config = dict(
    n_layer=11,
    n_head=2,
    n_kv_head=2,
    d_mlp=768,
    parallel_block=False,
    init_std_up=0.0372,
    schedule='wsd',
    decay_fraction=0.379,
    batch_tokens=[8192, 16384, 24576],
    doc_mask=True,
)
Each number is 128 + 32 x the weight over its row's rms, rounded and kept within 0 to 255. Layers, rows and columns count from 0. Numbers have three digits each. The size before them is the row's rms in percent of the matrix's.

# layer 3 attention query, 128x160, rms 0.0969, rows 99-127, columns 0-79
085:164112092131090119175165115051136121148032170110175139132161164147158152165144182150121133146130119122134084131146143163104161047152132133161135162133107106133088128139185070130159115081072171056186116119129110148212136142197137138137167094
093:138123086031120151087155122164167151110099128160084133102171141063079140128135197135160120137038098113095134151111190127125109095084122153115103114117177142134090132132165164096114150135129135077188134145151156132132153166134167128087000105
100:126148149067140133114143129111098108144118114056123161153112139101144157111135098111121106088099147146183144076132166150133157116124042072108113070158140142092102100129080078110171099087161125109043214058143098166122142109099085141205160111
084:139134095168158071124135137165115101098135099140163184148057109090159162141148138144081202139151113154134158172099147079181206155148109138140150097167163142087173095153195106128125155114137115151073156139077107098178062165126147202108163110
090:142110098198120137175132078098155164121102146122164069173146157159139121176141140153101148099173149095087116139174085104156139095163152113168147193128077116174145181137161100178137118127099197103168101138092154114138101107142135160089186126
085:114103144102128151176031168101153139169141097179082160113172124145130111136182104089185070130168163143081146096154143140084166161117128138145123146103137101199134118129100136204178153171104154120131114159176148155136231132046148131154110165
164:107181060142076117114201093121074077150166169113183146159133120113135094077098153163158125114085099086170120122081114115126115074158131146124120121076176090072104107085169164077109123074117121121156130081096093121128071152166136131139120120
091:118136145068145217093065144148120105130108117133127140136145106213126071078150089114180079161131180115175114114147089133100064150152125159088137134125167149102117078133095197102149152109090119146153142108142124124105180109069051095130132155
078:130153123162161109143124149129103124087134116051118132191098164104137203180168138133100111122145163161136121112111136086124115178059119123157134128128156118099115105149146138080155140133134108156086158064096143169125087103121086134212099163
095:061178144103122104071104188156094136129148137110096115138122131143074145085104183121162149161056116139130138082086096109127121127122096168102086131127148155098150126094085198102119156173137132170091109113179125151068090170130096127143097181
073:118101164154120133162134121130089114152175139205149121075116084149160042094104077127159147118174127133127192132104104146133109147166146113116126075138078138126168118105089105197121107176165119167124134151119107137071157121108136104084157121
090:075174127147106072155111158103115149106178081100111113125076115084130173139128107099141121114101161178108153157053126129151111163025144164152115127122150109081148152088156180113088103177149056172137081123085131154131098115155128115123089135
093:159125127142109105165118101125154121145110100106127169181134165104175175191153115146114127131189130117112121170204170147148166105161096093164188191126114088152119110152180059103149082086096150092135135180114152076255148124127157188127147105
094:139121136107111157059110128140151124120083174149125146114138108143096140088127164138122118171176116084173096098133114145185077107213135128138136165106075152172138079111136185096099183106123171127185101138182082060124112160136119114134121112
090:150082132099106211167133092131178132114094163159130143105202127162141098122136147106156126153129132066137098118192119178104058108150149136161128155123109143181089160135134131147125122110093175068211123150137157069149200124097103134109107116
087:074159132142105098158152138112123132122138121060133150124158137068148152094075128119107176130107135119082115116110102146065143052055070113161099148135116137105140205084141139138141078153151066175110091153136132134128123125176112136196114158
088:141134104086138120095157120119127147238097107167149122099136128090106106099119144101125146103077126143102184129101157147090182132135130092092146080114110127081140114169105098160116109093170070135108117181132110126193144158163163143115119096
083:102141093167129109180063144131155127087146087119106151161116158125147180200184162167126126129145145135079103208143149095177128135112135155185127187134164102132139132089224140135109134168071140155153120156082177122185111099123150138097104154
082:147076106077109151107103120184173126051102105119088167096102084085111136124177154154143115169113104088122056157147117148105071095143093182167142158134183128154121163138174180128113116118082103077175118147164158047174163119097098116090076095
086:185107083129151147107205124121139101191110159155167113125174138110146067097139107144078173105150105146160186096162139121096168100153100076089143085132077136131099142198091048134176132071131140145089170142123119187154130145135150168164172126
078:180107121141114158135120096144145134104108126084111139144126096098144154165146067172121113146216134101137073158178138125194143111177170136128187186101134080143146124173205123094125091106101111108166099176082168073189129108144182133142174113
082:166141117121145144113202145119122111087085138028158101147147114136161129110095114137062140121127147151159123106148082112138087135115124117107152133162083129111167121132135147065180176126142115205107134070081084140089060116203104103217180142
090:074139134144149106089049164145104127130177133158134137130096078130114121122128130117177136149121156131116163143079117083173132192139165185145094151094155122082166068122144204165087151159141089219131105159148086114127106138119126117092121127
091:147150116118128173104171108106161131099090156092162105156205116172122115102064136124062141138161139116122089113141102122114089080096140134132127147141077120134157145087124126092165154116114156197151129104117090142116083128204095134172161130
083:080155166099142135121071168155112100130187144193123177137122135140068094102124142099205110163109143132133165101104134106143137188132137143158060132108163142086135101114090193144102137143118139148137122132195136145091148148104092121107114135
090:079145148148112044123114153160107152144172120133108142095039105084085169143146133144127153150110104153103149192072146106178164156086119185140142117135162134121144123114173166120047171150140055124119078148090126098128080154149149135070067126
096:121089177144099096198098131164142107108141121098087181094118153062159133149146107161208097164131108113119092118149154168118109103146094092167093170117169133140098140116149131170141041165130143071148130132135178090098176128092127123125107153
084:137156111078149118128126154091142124181129094074123100171156199092163118164148139132146098119085195176150121094116153104102150101095130066112126119144167135053117067161076122149170115133114140121111182114108122203172135116129106130168120116
097:105164104101163078076122162158089116147152100124117135150069154120077158107132135130119150117068138173149161129071147068170189197106097149115123081151168160076153069143116158076119174110148080150050139079142106162122078158163136130170105132
# layer 3 attention key, 128x160, rms 0.0921, rows 99-127, columns 0-79
085:162116131030096159152123117083151104130067128112151104180138116143126161132151132129077155136103131074177195070129118092121097153148141143101143123159147127075158114166159151078178171106144098159106199175117115125135149122151175111064114155
100:113116120039104163134124127106092111167145166135169136138146175146111151111128172142083153211084162135100137135041138084196206104116110132140159105166148181120120194133119094145129091135148116136169134104119118136111150157147163112161101153
095:068148149164076145168093086109116099147141111167152127094136107134206155112132135116178083107163162118184096128131154189120097110127160142161139141103128113138150167128115177119059100119059118055121122129140139105191125128131082107105199114
092:132150155087138135102123095142136109105098121135194099143141091164135138068126187135111100141147125144145133112111139139065081156174106133120080141120178122099199089097158168113098155127121058090107074177116075095119076134139090111085149095
092:161138130092171160114172135118127122088111117066121101180118109082094126143151072151127179103085125106138173042145134075091120130123078147104118144137095107109132125148124118052173161115198152193132164167131154143089113142152145135115072143
177:068130075154108107109134062123097116140179148129156128132120129125128087105112116150182128090129114114165116160085105104138119093129110152142135096067143122097033121077115129113133164103117179115156110104115116121139073143100112134173130161
073:199097155123110094121064204081208169140068099110085153100141086147127184137107189111065130149142146110134102104148132180106139148139166130106129165139131126149160137135184132136136096175103081119141124144141104104179145145165169135070149101
097:125097152184162051120147132113116160161117117138114137085097117116127103169124131107165122058163154129157104152115122128116166148064148063147173113110110119135094154150120092166189083091079188166127110075109163104167120106134070100140138141
079:149123181151093161122098159157163147134135122084160143117079097156156146125128150163118126130149144123183104057136138189109063193136091160151099153101173140164153118061137153125176101128093081099084152202140109089133131116134081098115144080
099:052083093143176109035115149134138159132135125104162154063144136089105095127067110116179172138109126133133097166116146104092181094119145140182141115183140167161079159161103134150130094113119095112134102174141121102139102163059143184145183123
075:152139090171167103120153125173099127086145134212092128096153122104140055092120116091197113112170089150107112188170142160145099091149144126124125122112039091165091131171076101154072174190114157072130093103118152126136129124151095101140147106
096:149132085156100161134107171166166117149203122079156140167108134168108151129093171164054147187128138130138053129126131202188068149144137160155110073132181150216133093104179138151126117155149068109150106128131060133115154128142122131149126113
099:137165165087078147154106102109148097140121121088162107167087092215153161119150160141068115144127125160130191114130139143146111187183122131111123149117150105071196124089193145057124173137139154147143164127129106129111150142171144143122106161
099:133018099143173076043152121112161130079071117110125156124090159119108114167184097157086138161119143156147194176161092103133210130147158079115147159142129157088064139163139104135129112101104155136095137142121173113104090147123124131121117128
089:113144132106121157160140085129085087116131138163120112155099164138119085159161117125129146133093158112140214138112135053201158114104122075122155150137093117089088155150115086151198124089149197198142169080106187140077175125140106122135053179
086:085159104146076170128090148136156101149132111103128172109149164165122123122026188107073132134074127139119116172163147155180092103116159179134145094203145114170123132133145155179152118130151087143114174161158130151115176151144167215121100149
096:104145131124119084156128054111097082187097178164134106104187140145174105098108118079143100115135144141085123201102119182138140066166143115106151098090093123099149123134113107133055140179119103079145131111127137163137084177149108130121133129
091:157153142051122177136133144151167108121187106063171106172094103188064152141132167213060155181141121140135134074085143109141125181159095153148108102166204124145164106094175125101143156104176102157141118129108066126108136110160135114138113145
093:136143123097125144140105121127150149120155114103166127193058144176114189140154178151064143146060158126128139100089140087182132146121107122143144092166171171100149131114163144145170102089143144210206103081116104122111137094127129127139094133
091:092167157160100117145158044091076104129071165199092109086174146112177107097098120074199115096140159130123157143126106152118108100136148115092147150072041101072146172155074129125104147134134145113082155121137179163150093149132116104094123119
091:188121161120128138161123130115179123102102107057106111226081114180123172159150131126039135130135121144117164085174056101112084181121089106112112104138162122057144110084204124116144132149159127181144104102114098138113125094134139110136100142
085:131092143170091106110147132047157118117082142128124144116121146092150132158136125131092133104182161144129134085205076197123122154115155114124095192115101100158111136137123138152123100131128105112040145163163145124110082128148154073083120109
092:155086126141217063077152158165145175106122123087182125115153140123107083112138117134135120140167074142103101117101122132092164167165127081137088103153171136149094078126150100153125102140137110128143047128094099127147084115097079159167182105
097:108105126155118117112173145057125114120093130132135161109166166104122118187107161128086144131117124138105181126139109102134180112122155105097123190175103101150083146167116127161170074104161113153018173196142172133120118145155145139095122142
092:098124145158193107067136149168117153139146118141153125079164145114101054124104094141200131123142133118138098141078170120115181097127144073162108093151129136155102119134106093161119092098085148164146081118091130116168122127075071184162222119
096:148135093101139168109104123163197125117165109087135126174138106179083170109113143144081119187127139134103096167117138175139126125153091183149105068158177184158178079095151120111086140150146057094183079115135064119127129150114118143138133124
091:125164163084108188166075143171134143109143096163130127112080114170108135091175136116155108127121101110142107136136193139163102169140123176122126083153158124085121147091107135109095181097108167150214134076151136100106181092114127155138134152
087:102142187123040113145121127099089158200129176130156110066161146120164126095126141123165127106188134107140072069105134202117143137141158116147119097050157110136152153117068122103111106100096140102128152114133147123154101134133115138122196088
095:107106145153127084096112104129141148169129133099159131085178123114144145100112117140165100134163143098157046111100145183082141104123127140147093113091166178150169116119138161138078096153086067066127067163134112107161096137102113128114195083
# layer 3 attention value, 128x160, rms 0.0924, rows 64-75, columns 0-79
118:093131118160108098122180119145116154121171129103144044095129073159118162150115070126122121123148126117127139126077135167134163100118153155118144164129156120140136163128075090026119119132074100102156165164118146081085122183113136091136000074
099:154153112121121169166144079094138114159107129193128140149205162128088105134124111139126189135132143106092109106101174126135098103131121122152080087123153122167110103139198079156111109130180140126172119107105116097165111117172180196110234114
106:158130174129119161170107157118115096159110156173098211117114138080046161170147196140164128127148134153089095089115082101157124164167032120132112155116118110112127137115194161205172131180174173155117116104194083186217131117137085131160161147
100:129111104091125129071108148163152071093138110105207139141154142192154080079145090159113127126133183152190201159181090110097110120115186122159149130139167134066145138127095162141142137120127166124126123084105192179063074126131075090143126130
106:077144131063094153086173120182118015082144127159168122117139083158124124124117107136145163137155095151120145174118134114114120106118120169138130172151203089126140143118072086097154121122150158076157158111125192112077092137101133077132113105
089:143124143194124067109069132167162098192118168062112131134158139156120150142154114174159143112168133173157147137106066186074131148165149114162105162109096136106134042100183089126143140149066047092149115129123126173124112119132131179142197121
091:107167121157104104103103167194096113112177134128072182135100103096124169142096167173182162148170076138122102090136134134138155150133070097133121161112063126148139171144098113120073077100146067141105136148130134133095166107146109160167129103
098:111152138121098147128198122144090134120130126148128165083110069120137149129077172107146064111147098110193095160148159091090136155118104139121141104124133076202117147149021109104175111168195148136080172114120127095149165144104136082143083140
094:161102090123089118123095151181128091119183109111068233099098164105169154104089150125162125137131110154094159112160103134158107130134110143173148091110086107136116151180091150184156119120130133087123152157146137185153118076179132098152134146
112:056106114092120138104053140154075047088145122086082168173121154144178119066126087114179121170083121171143143141185066159134107104105085119141127125123134146130130136129129166131102127116121147088103124118128144162074130130069129101185135166
084:144132149153152133158128085107180150166051118130154101080191082135155074164157060093073166132151145086141126161118155113096089082108199111129109141151152139131108070113145120152122173098112126134143109168057154092143114134122151144052183139
098:137130110142137111142084141162157157232067197088130113093162136085102149172135156106076125131124072161107131150099107072122112127129119151128094135125113120121123055127160134118092141117097090156161095165108095173137129112138160187112128150
# layer 3 attention output (transposed), 128x160, rms 0.094, rows 64-74, columns 0-79
116:131123119117108117114162142114094131139123162125134174185113124143142090135197154110168087112142154107123154155165038178113148139158103140129130105088144113159096117198168067192120114168128116136125083113142132149141118133090133084102212140
097:051177151168113092160087093169164056126152147099105053108143153138135167137082117120114151158067051180108076094158176164166077103120154109130158104100101091066092112072120117143150124165155159102159143156119112123077124068134114168184134121
107:139142160147126149198047152160142137139134118143133108029112109128129134110153112111114131140131133174148145115092171051090093155118087099128138163141121147068194141093135101100113161049091138132127128179129112168079127105129107084118073091
098:157166114128139110114156107096089157129128078145166143139143113184150111102126138172110118114124134140137119145140135090100135085111099124135077153152123130151164124058032158105109082085148073156155196141162140099172128141193120163162115156
111:127168116119118118154112092173108162159165137150165145121169159174156087111150115145193093153143064114159111150169074161108130061170126133153159139122099084100142154090120151140085087105141092132130153170150145147151137095135130171119182129
094:130093095153157163147116095167135182071135117144083133120160155048182134096134142168114139117112104227091029117194148100112076146128119107135149101099145136097095113120150116126087138148091113126082152106116065140114110179172106138152176143
096:082104149133124170158094137132134158192115131137109146162060141038122090124160097123130155147153093154129114094110145168127158113146153074180174131091113234053078111169114150134101187132114136059112126134132143139123128130153144111127165113
100:121113161108131168151100215142141114188153124120119138164153176125152056145156045097162102153133123071185192103082073164092178148140125119113154193122087152119132141175117149141129121115122124115120108152150170166164137130074157156117103134
098:133098079155126081157096119124158158194131170098116092123141063151111059131098136180112113165189112113110078101144127071090110130127161094153120187131119165136072175085115181111099131108099085051161124129114151159121184126146124149143081120
109:135124061128139108147180062146127149160151147147185152114139138130067119114110126160145127118215118115155114131152137065136157092155178143172066149155125111140099147109096201098131131102124095107089131109112144113168100130156148138110106110
090:098167142123150085091162113109123102098135100082141116157165096144138201161099126125068130124079147133104097117126173165133099117116133157091136108115133057144142140106144095140149048129149157146162170118116152118185163085081144200197128141